config = dict(
    hidden_act='gelu',
    norm_eps=1e-05,
    attn_scale=0.0884,
    bias='all',
    init='normal',
    init_std_qkv=0.035,
    lr_head=0.00744,
    schedule='wsd',
)
Each number is 500 + 25 x the weight over its row's rms, rounded and kept within 0 to 999. Layers, rows and columns count from 0. Numbers have three digits each. The size before them is the row's rms in percent of the matrix's.

# layer 4 attention output (transposed), 384x384, rms 0.273, rows 111-127, columns 128-191
103:499520514512477531517526495488528547437497524498521477517483517482479502475465519497484566532469499482474476496511515550483529495463494522535483446480490485508460493541493513512456455496498513
110:481525523472473497497476504489514508558560458488511527468492500529464486535469521535504532474480487494482534454511508481477443533514513474497516517493505508471507495489515528520462505491522508
098:489523488515508502540490519532512540504546482495485519495471479470463464535533538549481542518508499503437453555485481517491510483524438508460490496495473537488500493493459544508504524494510541
102:482509482513466511482459502496498480502479476521512501510529511450542529501507549514482450540540464485537465485529490457464528494494463509504504510493543502515496540529493468503533508498503519
104:514470536510512515501515473536492508521499503436505544498501497483516529476503471481523500485489538518478512489490493512476511472514486528536563516510522512503528467510502471502504453504517464
104:463510491554485464508494506543522450477522508489503461533466529500534535507484541533463542513479495502491522508491478496513459502494532467505522520545508457523458502498478483512534507505499562
103:539504502514521522531527497544480493454499496512461526500485492520498503508488518489464566450497494564525502492470461460497517503535475473516423493472540520569499520497467520499511520452528480
117:513468478462471497564494514481539490497517505473532524476472520522455477510498431515494483524502458454460489497500473537522504496500468537481495494485479469552478458514470517497499512537512480
100:523493464455532484534530465493465526512529461516467508553476491446508505535465501503473445494551529482531482496517502494493515482497475514468481537504486494489534479484491546532475514506481550
101:468521511496482554496515437512517518485534533473455470508507556466497509515499540550472529491473542514523515538482519483504509547523505519456488471468476513509510487480531520540515504517527442
105:486552460496516474493495489537496507487512499477524544485456479494487509503540511512477499494462522491483529486458505512495540519564515502478508496510475520521529495492479523461495517524551546
099:527491485486540546550501447474485487479489498475490528508532482475570508475536502539505531472524529470487512546474515487506491553512479493456497519510528503497498495495503516507479530467454496
102:491485483526508475477477485501499493491507509478466523502520483508482495513498465487502522487506460473521483480480490493509506486489543485531496472486493514494534509543486500500518468481496523
108:529465460481483514509496500518498557494534510504489461502508494468511524507513518467530511494511525460541496549541489493491501479538551479488520512525517519512525481525517460514493457548503474
102:501486492519483512527504551537465498478470493510508518495482537451500483520509487516506497534475516477492464484456506539554523507526464426481502513499535537469509521470486518513483501500500509
101:511513535499466506509557471485538455545490537484502506465522456492483531510494490512512481493563501475493531463510538493558514482499528452509499480460494508502505557538477505500511492463509526
103:499520549466492525516476474490469540477413533477537488484534510502512509514475511467508491490467499503505516466481460483491485532512471519488502519513504471455510469528533544518523472533507533
# layer 4 attention value, 384x384, rms 0.183, rows 112-127, columns 128-191
101:454526508510516491482468514509507509484492495502465468544489489508516502506483485458465508528488511517542489524515496550540509502488508500548511511523504487517526478507488518545528483520502476
089:513496487529531480534488508512511523505450504549498507532491520511438485516501493508503496510462520497501487495517464457500524508461535505537493495507476559531528486522482494499527534486507482
096:517491481483544469524513471519485505520527441504469511504527457532455508465476480502495494494498514510519477509484525479513452505486520534523479490468478473512516521531506484467519469515466491
099:464489464475503514499523452463499483463524539505487506534497490494474477484502501492500506570515448483478497529465485497528484528482477499508489486528482542497484520511493494473462525510519533
100:575501476472528575510513539479532522555507500486478510521533449471505508532510514490496473492516482478520475513497494532492503481509529546517533474484503511504539491560503511519490493487475481
092:491458502470495500476465521496532473476563529511482508507526466527463500510492499537505497559491482468458513527534496477454495513474495482479507484507491528508503537489529531471491454457517485
108:500512522496485491497534488513498485469454497468505511470507483474475514560490534486498504542489509503511494507495486485498505541428486496503478518523472503493522523497468536477514520474493516
097:497487516498492512532510486509486493467495509485527507540466526555469553492516544494518519499459456538497497510486478487539403532498492502481517493507547517550498519533493523475525486483510483
094:460479491488518524498476541495489507506512510477493472510500497534505483523490483497462500482524499532508502503530512524484503485503494573505481474502495489512512519509526478487444493516470462
100:513470522495485502503503470482480505497485537467553499472525492510463492552501506499504489544529542479536517528497472485505539484487504486501491528505529512480479513522456442465536501477524454
094:499490503510496500459500521455544506484549500484499516495498507514497499513508521504488447478501500511483495501514485501513501461493508527473482499528497486437458477529537527513498502541532512
099:476458509525535485530490492526489500480498489527518452518454530472492453502449431474466507508518497496524521519541520516508517519526489519510505514507467530471528512502516485553440534519511521
100:499487531506539460549507479460481484506492514531507515464509475531466507480470518533481480525476512556489504504515507468485492525488414493473516508465516485529471475485513508497497536491501518
099:491474557476467483525497481509491522488510531469494494453513509494500490493487473505503492485505504538478497486516459503482485488520482494513510514553474517522529516505565514521563478496529538
094:467510478539451515516520472489497438484551482537485518514541503506538469537530504465527499525526507514492508475505467485537530504489499520483509550479467538506546482508541490496523487529500452
098:510491488493521468488515524498492476521487535480496478478519537476531464542481512520546523475492446506457497502498524502468498448525494504508496472568511499468514497470489473487538496460549466
# layer 4 attention query, 384x384, rms 0.179, rows 128-218, columns 128-191
097:476536528504468481500505492525485495455461489507461511491482519480543540483470495486503516508523507498498536508484489488537526478503516507511465533504521469487511536477542503536505485466487449
092:544495481494502450506512508535545487523504463530529485519516481529481485472515527508510514492511490499493513471477570516504505509540480470504508495500518489501482486544503522454480486516491564
089:556452500523522500482503499559481487491531438533518509521531544503469487499484521524525502491490489498516528521462521513499491485507508510545492499540474496492510546522514491513488523514458515
084:544443485501499544526488530493484470496521438517514477576483530447471514524494481522511479511490457492502474534531477517546431485535557499506517518470438501482445497497495500504529496516487542
100:478506478508482500530496530469511472516473477526503480493481438508498489493518481524502541498521516552501521460470485492569482507501503508496522526472509505483513498501497488479528501485552511
101:495498504489512527504502490483481457470521522538515501501452524536511511497518466487505509499495471463529471509494510504467496512480477530527512478509580527530466449502463527494537553486478503
105:471525511517557469496490466486493528508476502499509538462497487536505482509536469512505503503528486450463477457461494527470504505482507504500500481491555487517480504492480509504514532460504455
085:501484517525515547508457478538518456492505513477542509535486530499512491513515523501528501524456529506472522535526526520491441495583519469484486540483417479509482491473509496487479513522485522
098:475512532513545463502481472486476519479536503503503527481477499514498507500580489474473489501536486462533522474471502504515517479486528488499465457485519436504528517522488447461499512486487506
079:510494510449506586489482491554510506499510514488481544476517457465556498466519505498461507507451471489494498522565529511467494512492522522548515525495524502511470491492501530521497464521474522
090:461453527484475513491517529503452461519510502482470488497462485454490462497521462527524499464492496504526488479477496505534516530553529485494457482493483511463505488528542471525511501474491532
097:472499499496550510513468510494515515456516499453511556511508474507431456477482489491467465481514504477495505496494515503490509509429510459521479490507490486515480554530516480493504465516448494
092:532473511525528478526525514515519551520505489496496524530538472499491492493521565540507479465507500515542515467494505476506450511557462471516501527497466496504480520510481500512473494469511505
091:505557507480509505504513502528532508520516526494519492466484526478513471523495490487473505500493474541466459512524481483441490483447496504518497517519493484531509492525483502492530552535504469
092:549512468480501514525543506557518499524540478538486499436443521525527510513453500510498531487530500511518498458496535454484494470507485458437501503492489514478472543510490488489482522504478497
096:487463535507508503490523517476490539474520491491534456493498548508540496484489489537460468507557548517495457557518461483523488524487467569543492509482501447496517503486521499547515519482531559
079:560515543487512497503466479546536449507493477512494481473569486479514535502498498526511527531545457527536529529472516494480513503474486562469506522505486486526501523472513452542474482500507509
097:531439494500490549528503500499476476489469482489512515498523499465484481505485501501512520484486489493496479516479484517538459501495508488493491501515493536491472495554530497492508529500500550
094:509457477476494521538512497527454489487502448473476488483502501460510547480510492529513471515485464488481485476488503506504433538541534535455486496489467532466483507528511490532494453511491562
091:497488484477518474524481485491495506512443489472491459494475441509522470501507478511481486493516454461482501461463489517517477543501497465499545484476495534483513516495515490505527434500481544
094:471555509533528520485503527468503533497517553510489493533500511515492496500515489501520526510499474513497465480470498472460502516483450529495488477483524532508513481492494523482475524469534433
099:525486480511465525498481529493498483439535442514482565510490522466530487543500537509492493507461505535460509527531519517503478465501502475534512494500478534499506480505478493539498508516519505
094:492494450491523510474515503489511520460514525533462514521491555496480470475525495488487489495446464486498469517513485473496493514501484531466525487546490502479475478483470528510448507513471489
093:476458528539509487546472542487502489512477503461517515511531478490513497544490493498532499490551487492501487541492477537531490465488513489536485506495431509470502490492545454517488505551510502
095:505497475510549461494515519493502523507531489494494485469479511526470495459542543479484484522458474501507489534518497534446537518514487570456449505464486505518513478511486502472503511511490511
092:472480486518488540515486499544548470527495511546555504502496523473519511513480492513518550522478476504492502530502512493507493447502525460536516519508478507485494479464497514496527515500495535
083:446487535501518489496494481520488504497459476473479509483502462498501470516526523574530501534491479497481489514494529544541500480500471542536473526512470511517518527516494513518473524499521542
087:483478489465492481485484558500492434507488511515523513534496501507488506471507505433489471475487532561563485541485512508506546492503539497504542496551479564507516508504511523487489486470457432
093:552529516469474498483506505545470493445544471517505526542460524505468472529528439512448479471530494445491473487521511493457503531433492514503499511497501522527532518503538505526543489491513486
101:486501498506516494488461491519488516512503485527499458484420504490468530534514487513451528500520544500518489536474555457507474479504490542481505480548481508510485542516513482512528507486505501
095:477504528481553469494519447513489485490559557471485443480533505510511486506501466477460511538484452503466522514469471487490538534475532514462512517486498493502522528527520483520499527491552500
091:490531489481544502482517465494484462524507467479493461477472495449499570530516472478509513485495507518561453501509505486474507500482509498540460480526508509495556487523516475455481504503516506
100:497524510538539452533487456508522533529478506480514506489479510433517470494539539508524537484500530480570502500519479506476495503517510498497493500501497484493464470524447512542501528484483521
094:490533537506486501528464520475497473513490527495495523548466506498507541493524513503537516478486496506436478519497467499539475480501546527501498515501491478514459503511522525508503448462461485
093:532508492455475500451501494468502521490489560496498475515511470504479533492492482558548462470498542513499471483500482491535482486499474549477490463484513501536494516479460533507475541516526505
094:504526490503495498524510503472493498501538495485470508493444498454495474515531540431472504502493522508493495496510511473471512495463527498504531452491513486505516538434485497510470491497498473
094:536505497498514505503481500504536468537499506514511483471497521511502463498467488508491509506519491514552494542554475505502460489501530513497487519505507472488489538483505478490517482496496461
097:553516499491464488559478493448485481516494529499484518531523512478516459489514512539481496484540518499494477485502489552496461495488520452467559494536493518486491527500509492485533544482490506
096:487441503469474505448459527465465456513484535465499540513537537500515497520487529513488512466509539519485493516463512525511497469491531499552529514545516504577499499508515510532503537507478492
092:499498519489492461523475485510471482473519517500484555491468471511534467519524533507508493512516495488497566476498522501497510520500493495478532477539499507541502503514503500498473505515475488
098:495504473483503513489483479536506494492479485503468434487492509479506449476466542525479467481500504496497480501500465445522523549531497519465516510471536461488527476500524533512503506516524470
092:511506478474461473472522497510545485474477517513525486505509540527506454517451509496483500479504529485460538506496510468427515538476470519514482486498506504535532518506472455531493482492542492
094:530508476554497492531484511510502526511469482475505499525546489439520537523452510487525505462502547488475497544515476484559500512488508499509523530441446445494502513510484486509527519494480537
097:480536468487470496497532493540494508514489451493498455478504525494481450468521479483474513463489510496515485543531507491514505481529500511518541517550527507515511491496492532453518461532484507
098:516469486536492479497500510539512528501520510545489538533485486499509479450523527502496470443495489500509507518520534498471509553494501448465509558527451483499525514541486515512516486483526502
095:488513523474518447528450546496497498524525503489494497499483516498541531478492509499492485497484498487503524477442551437473524495497521531458498541501536491469515545500525520496507498467511528
100:472485466537495473448507501505488504513487522441485530529481461517514470505487467493508486534494476470521457460495501486532485510491494495549541475476499478492475499497502484507509478531481508
098:520522519505500498495525507482563489517517494511502478521507510521497482475526507488450531503479518523494526558527437498475500519511512490466494535529510506475566498504523480511522469510481459
090:511505480502483494476530521489493521513504481524522528485518517447490509485537517519463500483489524470499491533468473517478474504482482496475512502463515559491443476532526529495500538485527486
100:482508454526505494494518525518510508526527548507524497487496491537519502523529502482487459529498482541524534539495509500552508483516502538483500516487498502498497485496475545473516529506483469
093:491498491457493532492505508494503526508520469500504493533474534521453465518524492493480490461480507466573555515527522414510484514511463481556520507478498511491522521509515473518505500522534539
097:497517524523482525454498472552476523536535530490507473513508499519463479483514540517481511531523476476510508466514517527458502501539471523486533493487477475502517473516526459486479521497466497
094:471486498523521506481462503508488505520514494538493513489477492515524498480446489526511467473527518505537480492488435474518494534456522484462491528499420497516540482484503503515514505494474471
098:467454480501484501567481507483478537518490491474489499492522523536450500513513480537534513509511512493517505475482489481551477488494532504530521526521502492521509537490496491512495491481499532
094:513517516475491497551500482470505565465434511496471522557515504486512471495469472483475495491485435457482503554455498503515484507517528508505478486476544471536557464505523480479505473473534515
097:534493504516478480517571488523491488457513450444524520496483532485496485508502475475508466490519475523521527527466505532515533492472479488495545523494524485497475452490492534509481526478510488
092:510531523503535494504483525495479514496480498505469477496466501514455508514459511451533497491506498506497459480498478456527542435503527493493501465518526490517486541476468505524481517523484467
096:505458507528486474506485438450484532535489490495532490519490475486501526538453498520510513486535469494476466495503466480519485502470511479474524530519505476490451463475465485501498487520495512
098:545463533478473459516486526506477518449516486485503519550500484486484522529492449517497492545515512483519506520467522531523480488478469477527500517501528475521536490506542495485521489503479510
091:486462513512479491479525482478483487553532528504483521491549488539486504534499516442525494495477547505540490487521504467488511455520482471467455510497539500482470470462500485514483527494484509
092:516543514463511494480470469434513479493504521491498528522507543446513526496568491491535472457491529461518512496539484551460492501469499514506505470473457480487510490496489504456443482464530464
102:519501490553436477514473479502476501498504512468499502486503488541516520524486514470500511532512466489410484501479500555517476531453478495513527542485464489499521465513491519478448512462482533
095:515510533469509507498497507524476471476468470523489463523496475517476467471541536488466487498520520520503510449521525461474502526515484534562480481537520504508514520513479537491514500561523474
097:504491487487470515474508501508508494517494512525497477504465457520493493515501468534495505475500525509558502500553505476518464485444488514488481434524506543503537518490510500522534509494463486
095:538497536491519530487463502527504499567478525510496483524538499495486484495520514525515485475512496495510488531563517461502504500478521528521531512487458535506502476495538510495503484521470500
097:555474487518442477488488463467522477511538521497522498478492449517515495499513519519528497501459468502480549495509501510477515498521489517478477492583546474536509501480501537546551497518488525
096:448512456494528508507541489443528517508456531504494525554474486464502506489491527530526481498517476528508490510494534468500522513501461535498493486533507518491486505479475509501499543462501512
097:490496478493534526446529487518513466518486515502501520478538509517502483513559476551521556486485507504489502500469500499479513524534474525494473503485485467501520463520527452503492499473521495
090:477484532506525477476461467483457492531496555520516492502483494459524557505500487529470508459495530497473522468481499501510488511491458497482450465506485478529484477525489474499542510508468518
097:503491525487544527495462502522476483484536486500477484495466549534487485499522474495509508540501435473513514489491482496510501448494515494540473466461497481494518524519505461494548529499524496
097:524483585522473483507511521478482429526534487493549487525477516518540512504426507496533497513483501528543480537456507462491465518529554500475476510488506495466500551533515519506535526535504485
096:477510505490479456538466515468555498477515497477511544498530518521499495481428518511515501497497508500463518538543462497496524502481493457533481497465528519494499522489495479557516451474523512
095:520480516479528481457491471494501464503501509510520484486467497430521513509488519497465531511522494492511483500478467517507497514466472507489485475453467520467501518515492498483525561475491484
097:537469487520512456492510493513469520506526475478482534528449539515549510456519458481489504505448507508459534541543515478488555502484490518506484513454555491507516486501479484459493538483509488
097:504511552528488466556438469517490539491492502541509517482437552496510485495493502533562514472507506429513485487519483508471504498486456548497482523511485480500497465513483511471514517507508480
094:504561487518527474458526500484492510474517498517509484518492494534496549478493529460454506485512524541526504525498545493484448507455485527486508498543487543518503520481532470471475541489515464
093:512529500495495496463495521496502523456504473488498536516493495481479519471444497515456515479470460476512497452498513492506528482539522475476494513476550507530512499528530519511487545499488551
094:475469505508544480495513502489515475494502510489529504484510481479520564485557483516513479490482530494541477502477530533514489478518546513531492509511537516456485506477492490522524452484458512
096:500508532466511504509439491539520505497462528513513509459508492517472571519478470526501533473483527467503479504518474529475467479500507513517509523509513491489519484477509444566526469525464512
092:503473464481438499460522545460532499510496553507510564517502471502527460515507430512497513490490484511491488512538487507485468534504470517484536519507500502487527504497465486541494544520502509
093:540495494481532487520481473508502503488432507576524510517492550527504502509524509548509487502514466506471468507538465514505514521485506504499514550503501497525483520507504476514520470490486489
096:483500498448478540523527508515501511524507522530489479475494473483523501524494501499487536492508494504508472520484546511475479534526515480491474505512501485490529542474487497494513462476478478
093:514500500502456500485515526448511536509501506499531537462469502457542506505475521510527468516517498496487466477466532515498531532509502520471493510489516496483499527475513502497490544550484490
098:479493491519465509517547497511466508506456509472508508551498505464557529480504497476522464510543477471499474477534525532533517531525550498532493489434510493480463489453505512536519471452519546
095:510458494477487434510497510516500527496463507531484529517508461484509496530477497521470478502522501456441502473512510500508502482496451517480475521481494497485506522493492472532526498491523511
091:531499514504537487497478534494494499499501490494539539517477506480511490479494490546511518551495536502479585499492532477507525485524518524469509517478467503511508481482533475496507575468466503
094:415488520527500452484490477479536471487484476554516535511464468450480480487523506540534482474489557483505486502498474475503464500522499479504488496538551519507514491490508540491469544472489513
097:507458488522496470537518450531491504473495459495524511530471481466491432494469521493534493466525487489492493472455510510468482500492482500492516462534458499553478495485483508486499466488457483
099:495480578513467460501503515475468481501536469497475519478520522512515494517489489486511512475493524549532531556505506504458518477480499556528479523494484528491535492522555517508529522467453515
098:493480497515500491474524504506510509486517482492459466475474477477527510516507524464468498459538477489476530550466532513484542517512517486472466499496540503519521456514520491484528477473468521
095:496527502535469521532541574487539489526504478511535506517508488498531467488520544546456523506475479528552523491456478540519497497525470524491531517498516483493496498506517472547441540497547539
# layer 4 attention key, 384x384, rms 0.179, rows 128-217, columns 128-191
086:517508486497475507488488524498481489447511483474519495463471487471453467482545499495517511483485483462495506496492492485463503495493496453517506517508519484478536505528505540518483475519480451
091:480489523506549482541499488444519531527538521489437523528558481514489515501491517472478513484547477536494461459457490526506481513500509542454498522466486501500479515490501440526508499442505518
089:502532512514491515509485464421485553506493510521475488535543460498485516472496514503482507526505540535471466506481480495523518511494483538521511509512486452490474479498533447532504517481518509
081:507487527482498509534475488553459504477508522484567499489502498485517507496477451561495525491525515562502518478506458490481499533514501521489510469515520511513454456518531504465541555470478557
100:560454473520444489509508499524499489498552495446505534444512521512520468523535501466506511514489537475523557500537535515452507508495472462516504469515496476505529490505472537447496493516498472
104:515515533512496485535498514489467522550494553526482471511515512511490464478472500523496490474491514506506499524468518487492457521501512498515523510541529518469469511492533495482480536457513481
086:516522492517534498514495459496472509481505500491492524489543538496543500514487546543462481512495516483502480479534468496528489520491526486498481497523491513558528540512534462529534511490529510
081:445526476499482485511523509501489535523485473482446479474482566518509464524512517512461490521496490529483531496496476466491565512522499531500478495521445461499557547480460505486497519514472452
086:525493481495473508512534502464475523514531528501479490526508462553482478511491474550507519474511505518533506504500427541478472459539502535444474455486536576488540493510512492533474526491490534
103:549479531546485516514508497534540494528507495470520474509519481527527465443503543492511553527458510482539529477513507503491513476526502477463525506460475522482494533500496464508508491489467444
099:521484518512475466506521489562528501498499531463519515471551492493484452471489573504486515550490521502522485467498498481481475503491467487560501515498511506483523488516521504487499461519511446
098:513539522455460489491509543512489532488488537436489466520498458500525498512468477479490519537517473515445533533460493525494503508524531529476505522470510560524474441504516466522497524493483500
095:482529496469508480467500505457480500511466488494526444469486498490451516519480525482500504524506531439503513489471487493520495508536495520522497484471464505527555544496508544442529494527488496
090:498497558499529475477483467521502475506493489505499493550455514501506521467524499491500524467508502528495488536489540461494542488466491532528460525525483545508487482511502510489468480483497519
092:493478522515426531464499518521491517443480472499491530478458490479539471542506493484500493497467503470450523465497512477483501494453502466517457521494533463470477524508446501510548483510513502
096:538538490489497542516481514484501523461487509468496471488535456520441436534516531480511487515519522503515513479498489512489508517510502507481462521533464463475492507532471516461512483542529513
091:476468491523490479493512487481513523484460460483473485469472518462469499489473502491484486483462488479533527501547517451479489547463500461476500510541512515468503501507483494466476468471507523
083:502538509476503516540500479456497482494504493517470520523539475532522506493506492467465481534549497544451461478487488539511505496518501525534499499465478441519491469479525432547503540505498462
084:497530480488494509493433498481492471484508522523536539547465476471504499500480497531510492499529517562505489528523500477512489510509493533497504486489517523551481475502481504523509570469488517
093:484528498501478526524507508525516485538493522454544548494482506498503523482569492512521493531508501505544492524501519521477483491544515520486520468501471549523510518507483504521480514508528496
086:506522481524499479549547467505516507558476502522481484538540529514476513461535497480488500513492453470546484470476499485510472507488490498524520509507482470480543494489502470496473516436521483
093:454477521498498496500460475478521493421482483534480509482472474483509497517474474486499506517495522540438505551450439476500550525543471478486511489517537462491481456460504510516515471498488568
101:468503502478537542501473529479450511465488509521521411536455498494504539482458468534478503493500474491465511468453503466474505545519493510447503493468555517476469486488514503476516524489516470
093:515493505522510470497489508558468466496507510468527448479512486485478530508551512484466495529454541455537511450561514499491488483455484506496445487485464516525536531502511500471482525507507474
094:509490524501442498505497533504475516489488452513510491516469518460487562479476458493489442466536511488497501523488521467499511467489459529508496543506534518488506472462478509527473521470489513
091:520518506550518491481528482522521482545500550493536514510546472529491484497571504507547498481496484499482501480559499540517497503504528495464481497469499511468440522489522515538504524500501534
093:488517496495528517507506509496488478497450482492510480508471482527456522420554470473493491498503485507511470528510472510543505494502496506505509479540510502544501474482523512508515495551465520
096:467500483513465485500486513479518480519496489513459499481528477511481509454499514524469504539484493469515518511501492471473472475496532466514504510507424486523528507508539499480477495447546489
096:525470515565541501548489469525494525543494466515528517497518516496513508496520511455541506466498469485510500494520444463501520489506475538473525485494437508518515480475477487521504509501539494
094:543506565497572504482494480522506468486465474537532498471477498565531512484501489509498478507512496443485505492521462542483505522546499523498504446489482491516538479495521515473480512480462522
091:494509487471518542441493511506474520489491511497472485541482486485512515490490461549531537493480523497526485574527482540546502522493496524513500536503468493505501497480484481481508542479483413
094:542517511517497494540490488478534476496530501500523498549481557538512456497520464510487522502540497491460482482511479485512490465516503493483528497512499493460493525542495500524526510459506512
099:534525515508494455486496483471473538535446482538461495566504510506555484492594496484498535505493503506481476493488481528488541534476493563510516505481499493511515496475502516526493495430505461
096:494514480467509504512483540457514526530506516509494472529500528522538497487503466522449504458524471522510463525525497493500451506477526497486460555500513541534522444535492499476443493509515502
096:477475489531487462485530471477497533495478430497496500507550493514507488481511539500526501462474509520524543503505501507500524509528445488501533515532517477487474516478490502467515498485516460
096:502479517507471487488509526534492471489496493555514493488452530514513485480508487502480502537464483512503450551515524529471541530499498515485506513525494472520484416485519460542439472475505506
095:473498566534501515483475468570500513514504522482508485515484471491511467549530477489538459526476508522484555496465499456511526527529468492523487504540475452514482493517515518508448517479531508
095:522476499537501485526521503540511467492496446489479515481528481518474477513526503497494516555490480493473517490532511500488501494537521498491485468532506541531505499494511529440508486508498466
094:524501476439476492518475517488536502497473545509474474476483490487505474536478531498524473515533511509541484533512498478495490500492459542473511481521538478503512505533502527495506493510534525
099:523502462519449492505506508482478505510426458520515516487458524503487515460505493498492469515486474445517458495497462562517552498550510509461510498497518465498471492512514530517501498501513532
099:488453488483475494458524493539505455490467492491451513475503486487487489529536464483471510532499480474443491550497519561455535472513545475489492514538490508502466576490495533501513520499499487
096:505523552528501486474470507485524565524512525487525533523491480499504483528489464502500499469532533519506514519505515530502545583519471514521489490536457465496471486498513529541569513474500469
091:518514506499517480481558481445482505510535498488509433486502515496471503523530486496484503518480489525511489505499496479499559517510494508502498499562458498518506580489525466469469499502504480
094:459501532455476493537500527512493492564518514519515496484463466500531485528525516483517494507491490500413505466495491495516528460508535468525540528536538460531484489501502492493504475515505520
094:510501490480481529552508487501473506530507525497526522493512493488471496515526462488472513494482517516520489499473504522480515502492512485491504401488487498532534485476527506495475506473520518
090:553535488482546569507542499501478510456458490503494487490540517463453509489521545521532479513491502484489492541526485485508504456516504488449483487456503497494488488471503514474490484524505552
101:494454483434497525494501514473505458503502489545471493556517506512499512464482510524506523486497490483546467456504476487521486473511512510478499522507562537495511499487544470544485511517505501
094:507494526501502474520472513496479507467485496525516468482486453488516469537503462542504485497525537479494493499459529506478483514493486517596450503492525467503525500503516475462484529479529530
097:472462510489521480473507558450460482495495499493529471525463470512510511511500474518515475539479534470484561512463534462536544486510484508512459470506551480516501484476521453534507478470476504
097:495481502524485531522507463556469520515538498498498532517550517486515495529491493488530460495478526510545504493522499517458483521461474508500522493515554516490509482501471498453486512529470534
090:530485511459500519510536514509480526456483481490552496510520461504500491518503515525523506470519537500500502516470518484482510545498451519503477482516485500488507513521503521447500522509488477
096:443512514507443524458511554501510510509488483481494479519469547500501486518491564486520498500533499488490537509495488481470511496491493478559515481481515500500522487498521532486508478471470511
098:515504461471508510509509498479478498512464488519487490507506484470475484531500523490519511528487491507462507506495496488503487497493497533480517527483515482506482493535539467481498461457520487
097:519489536497524521496541492495514477472451470516514463511522475487467512466535484492513506463510492491485500447508486487493502486489469512459488491528482503502476446510484512503505487517498477
093:477507496495452526456474537500520538510483513466529495546522509471478496527481520515546503455497495480509513482523508501479512502519550497521504528474541469521482526465535513497471497522530490
096:517455529493488497502467476484489493492465469493513496506551496557498466472484473500503540501482476487459443508527476521534492514520491484521461461518484504452500476524502477534491469491463503
097:511455495482471488496532486506489489510564468527523484473512512482544459466505478505488462494507456490528517481518473529504493536481495489471500499546479426534471506518500511479525514540494508
098:487520524540512472505501471464454522498521557477494495486544518515499495500514492520535523536505508482489498502460475498531499472558479522513495491502498532481546532526498496490501555518507457
100:497484491520504465523563537475507475542520503517468518484547476500509509435480562484449485459502492462523501502498505508486498464531485557511489558466472492520514445514447464538498476505511499
091:518568455523476524524467540463494474497507501497487504490480507480486484483447471476500465456491482483482478517526500481501517491495472526479504521527484490525510494466526515517512494491482509
093:490474486547480463542515480510534505473471454526532500436469481519512499514523489531474487496478521496519536499508523512512523502502476506458496500495492555481501535489487461514524501485523459
101:474482464497487534522502456455490497469492486499502572469519554526485531470472506451553500472467518487503480500471508488472488509502529503513505500455479474541504491520497493565455512512478509
095:504498498453473526526502497566538483538465494492457535451505468508513471503496507449502483501480512476516528492492470499459487541484515482537501517441490530533482503491515476503545513475486509
098:487454523526449507463489517522526514521526470524509503498502527511490513486498447478496481473472514494505521516451508476503447493543534532499537522499492515482487492505525532512517487498467526
088:475508524519544497445514523505514559459525488501448532479499513497484519557506505501529498510514507502472517505511499482524433460489521526497528436500491486540499543529449477525540553505546517
099:553514482512490524528501483512518512538477489482503497524479509544447451500518468509506515500474482504448463502500487518504507516500454521564523437488483510490498558497483547474499565482456573
094:513505462515498482438496512496507509535524501502518484502460508520479501495527436502497513527478463503486518534506478466515524515512493479505512498469541547526485528486520520468537528490501489
093:531503531527537481529484512484469484513450488515485461485477477517508499528494515487466500498500496518529490497541513467511531492499479536465531498496557498466467503495525516450556537464488491
092:487485492536458488505487497527531530496512459484466538513488527480530534510484521503477507524488512504494516514560514473463530518515503515509526505462506503432461479521523516478468494538507475
096:501516522532488504463473478483519520521549512512527461558514508467534540521508479507504462467506501496494512469472510513489519521514498486471501533456496505463472511473484480498551462458452505
093:504505506502480493491476507513494477494499525482476526471559469461535439490494551516497495502528560452520498520542471501541493473506498512528511507533484511514498540496517516469442564450515516
097:550486502551519501504506511458526494506474522504541504514529479527492482461527514541500516474496535479512521463496501499520498472493491509485491499504526510466498485520522491507517450498507480
093:505514491543459479480520510489496479501491446526511496507478525448466510549511527478513480489508499482506501543493546487510475516511451508508494520517532491481546431506482499485475472476515500
101:543515465457499524483508491501519534511500521519534481530434494501522515569493483479488517470528536503503517516488449466488494503506471497472532505499506523479465498500507496505495507528501506
099:547511438501504528479499471521472518516486441467543494507485466491452458484534443481498520554505498496534522469480518495493488493547485516511509506505496477517463494518515553516509506501509541
097:465510463478484502516494535499511542459456469546487467454456501486460515516495476505507477525486513510524520500512483517496491516516486487478459481497485497474505489509485532502548480498541474
095:496482483497523559505542514529511540510475507488476480502500532523521518502453528500523517502505463520519536546494494482476522496488518449499500500504465492479487522521459492495521531496529524
094:479530505527489515500569495489526495504496498590481508487480459528540512497487465499511521535520516477481503478486474514491504507538453449483458497512487546516529515528515530521524516447475473
100:517520504532583482546537469490494482514497472535479513509507486525562500488507491511477527481533485525491509501518500486462523478513538493470488537484473467492502564519550482498505495455494499
092:522479501515521452563491442508501527492495526482464488468479501489564498486567514510512499496511484486511524494472519428510520536487506480543559493495465495548500440480537504469470543499504475
094:490502519504544488498447457465500455535489516477537448506520460525470483482528481499486543498533501482500540526499503454514481486510526481513515504504503497502490518502494479492467491452520515
094:483563477495528530498491495557528489497479525498498516515469488496464484550500524516518523478502447516493493512463504478494490487482490517479521496556484452558479478465477503496485518481512504
093:488467478487519500509444527509515460449511488503519516470473469506483545488531515501537515529506458493518508495522515524508503466473536463523471509486497492484488527534510487508540514530450512
095:508502488489494498474488505497502503485488530516537459477484497513512478498507485467506531533490509511535488556511493458517458506511530466506517586534505524455492501518459462517499506533495504
095:512519502500505503479484461523453509526558486467500501513509497515513507519519540500520512514516518493509478497497508516517493501478498510489500508445475448492483489548523459468538483509479488
091:495509480482479451526512475484498492522510473511467515552555484474484518500545492525513531498493487448498492497458434497473500463497510505514503547504529460492502495542459478469501473488502497
088:529521487480466469524491495522494537544480491507501499462480475495487486479523468515497526494520511430508506485484508470494523472501489481516501525442514508512534509488511496491471484477519538
095:518515520483477489487521507565500572542488484459506523486550507478499491476544501516518507489499476480493453501515468543510542549484487474522424523467548465526487536509459515536463504481515512
094:508506500518447493514503460493531517547513466502517436496509495513468547520459501541484476540450494497519502473506490495478504539515498522530482486532503481486488513505542488507488524478508495
095:525487526494489538518516460484515531495532509456544446535526500512479462500465501513499521501452519491500495548535522523503506446446503500513525513513490542475475479511535501503509477509456511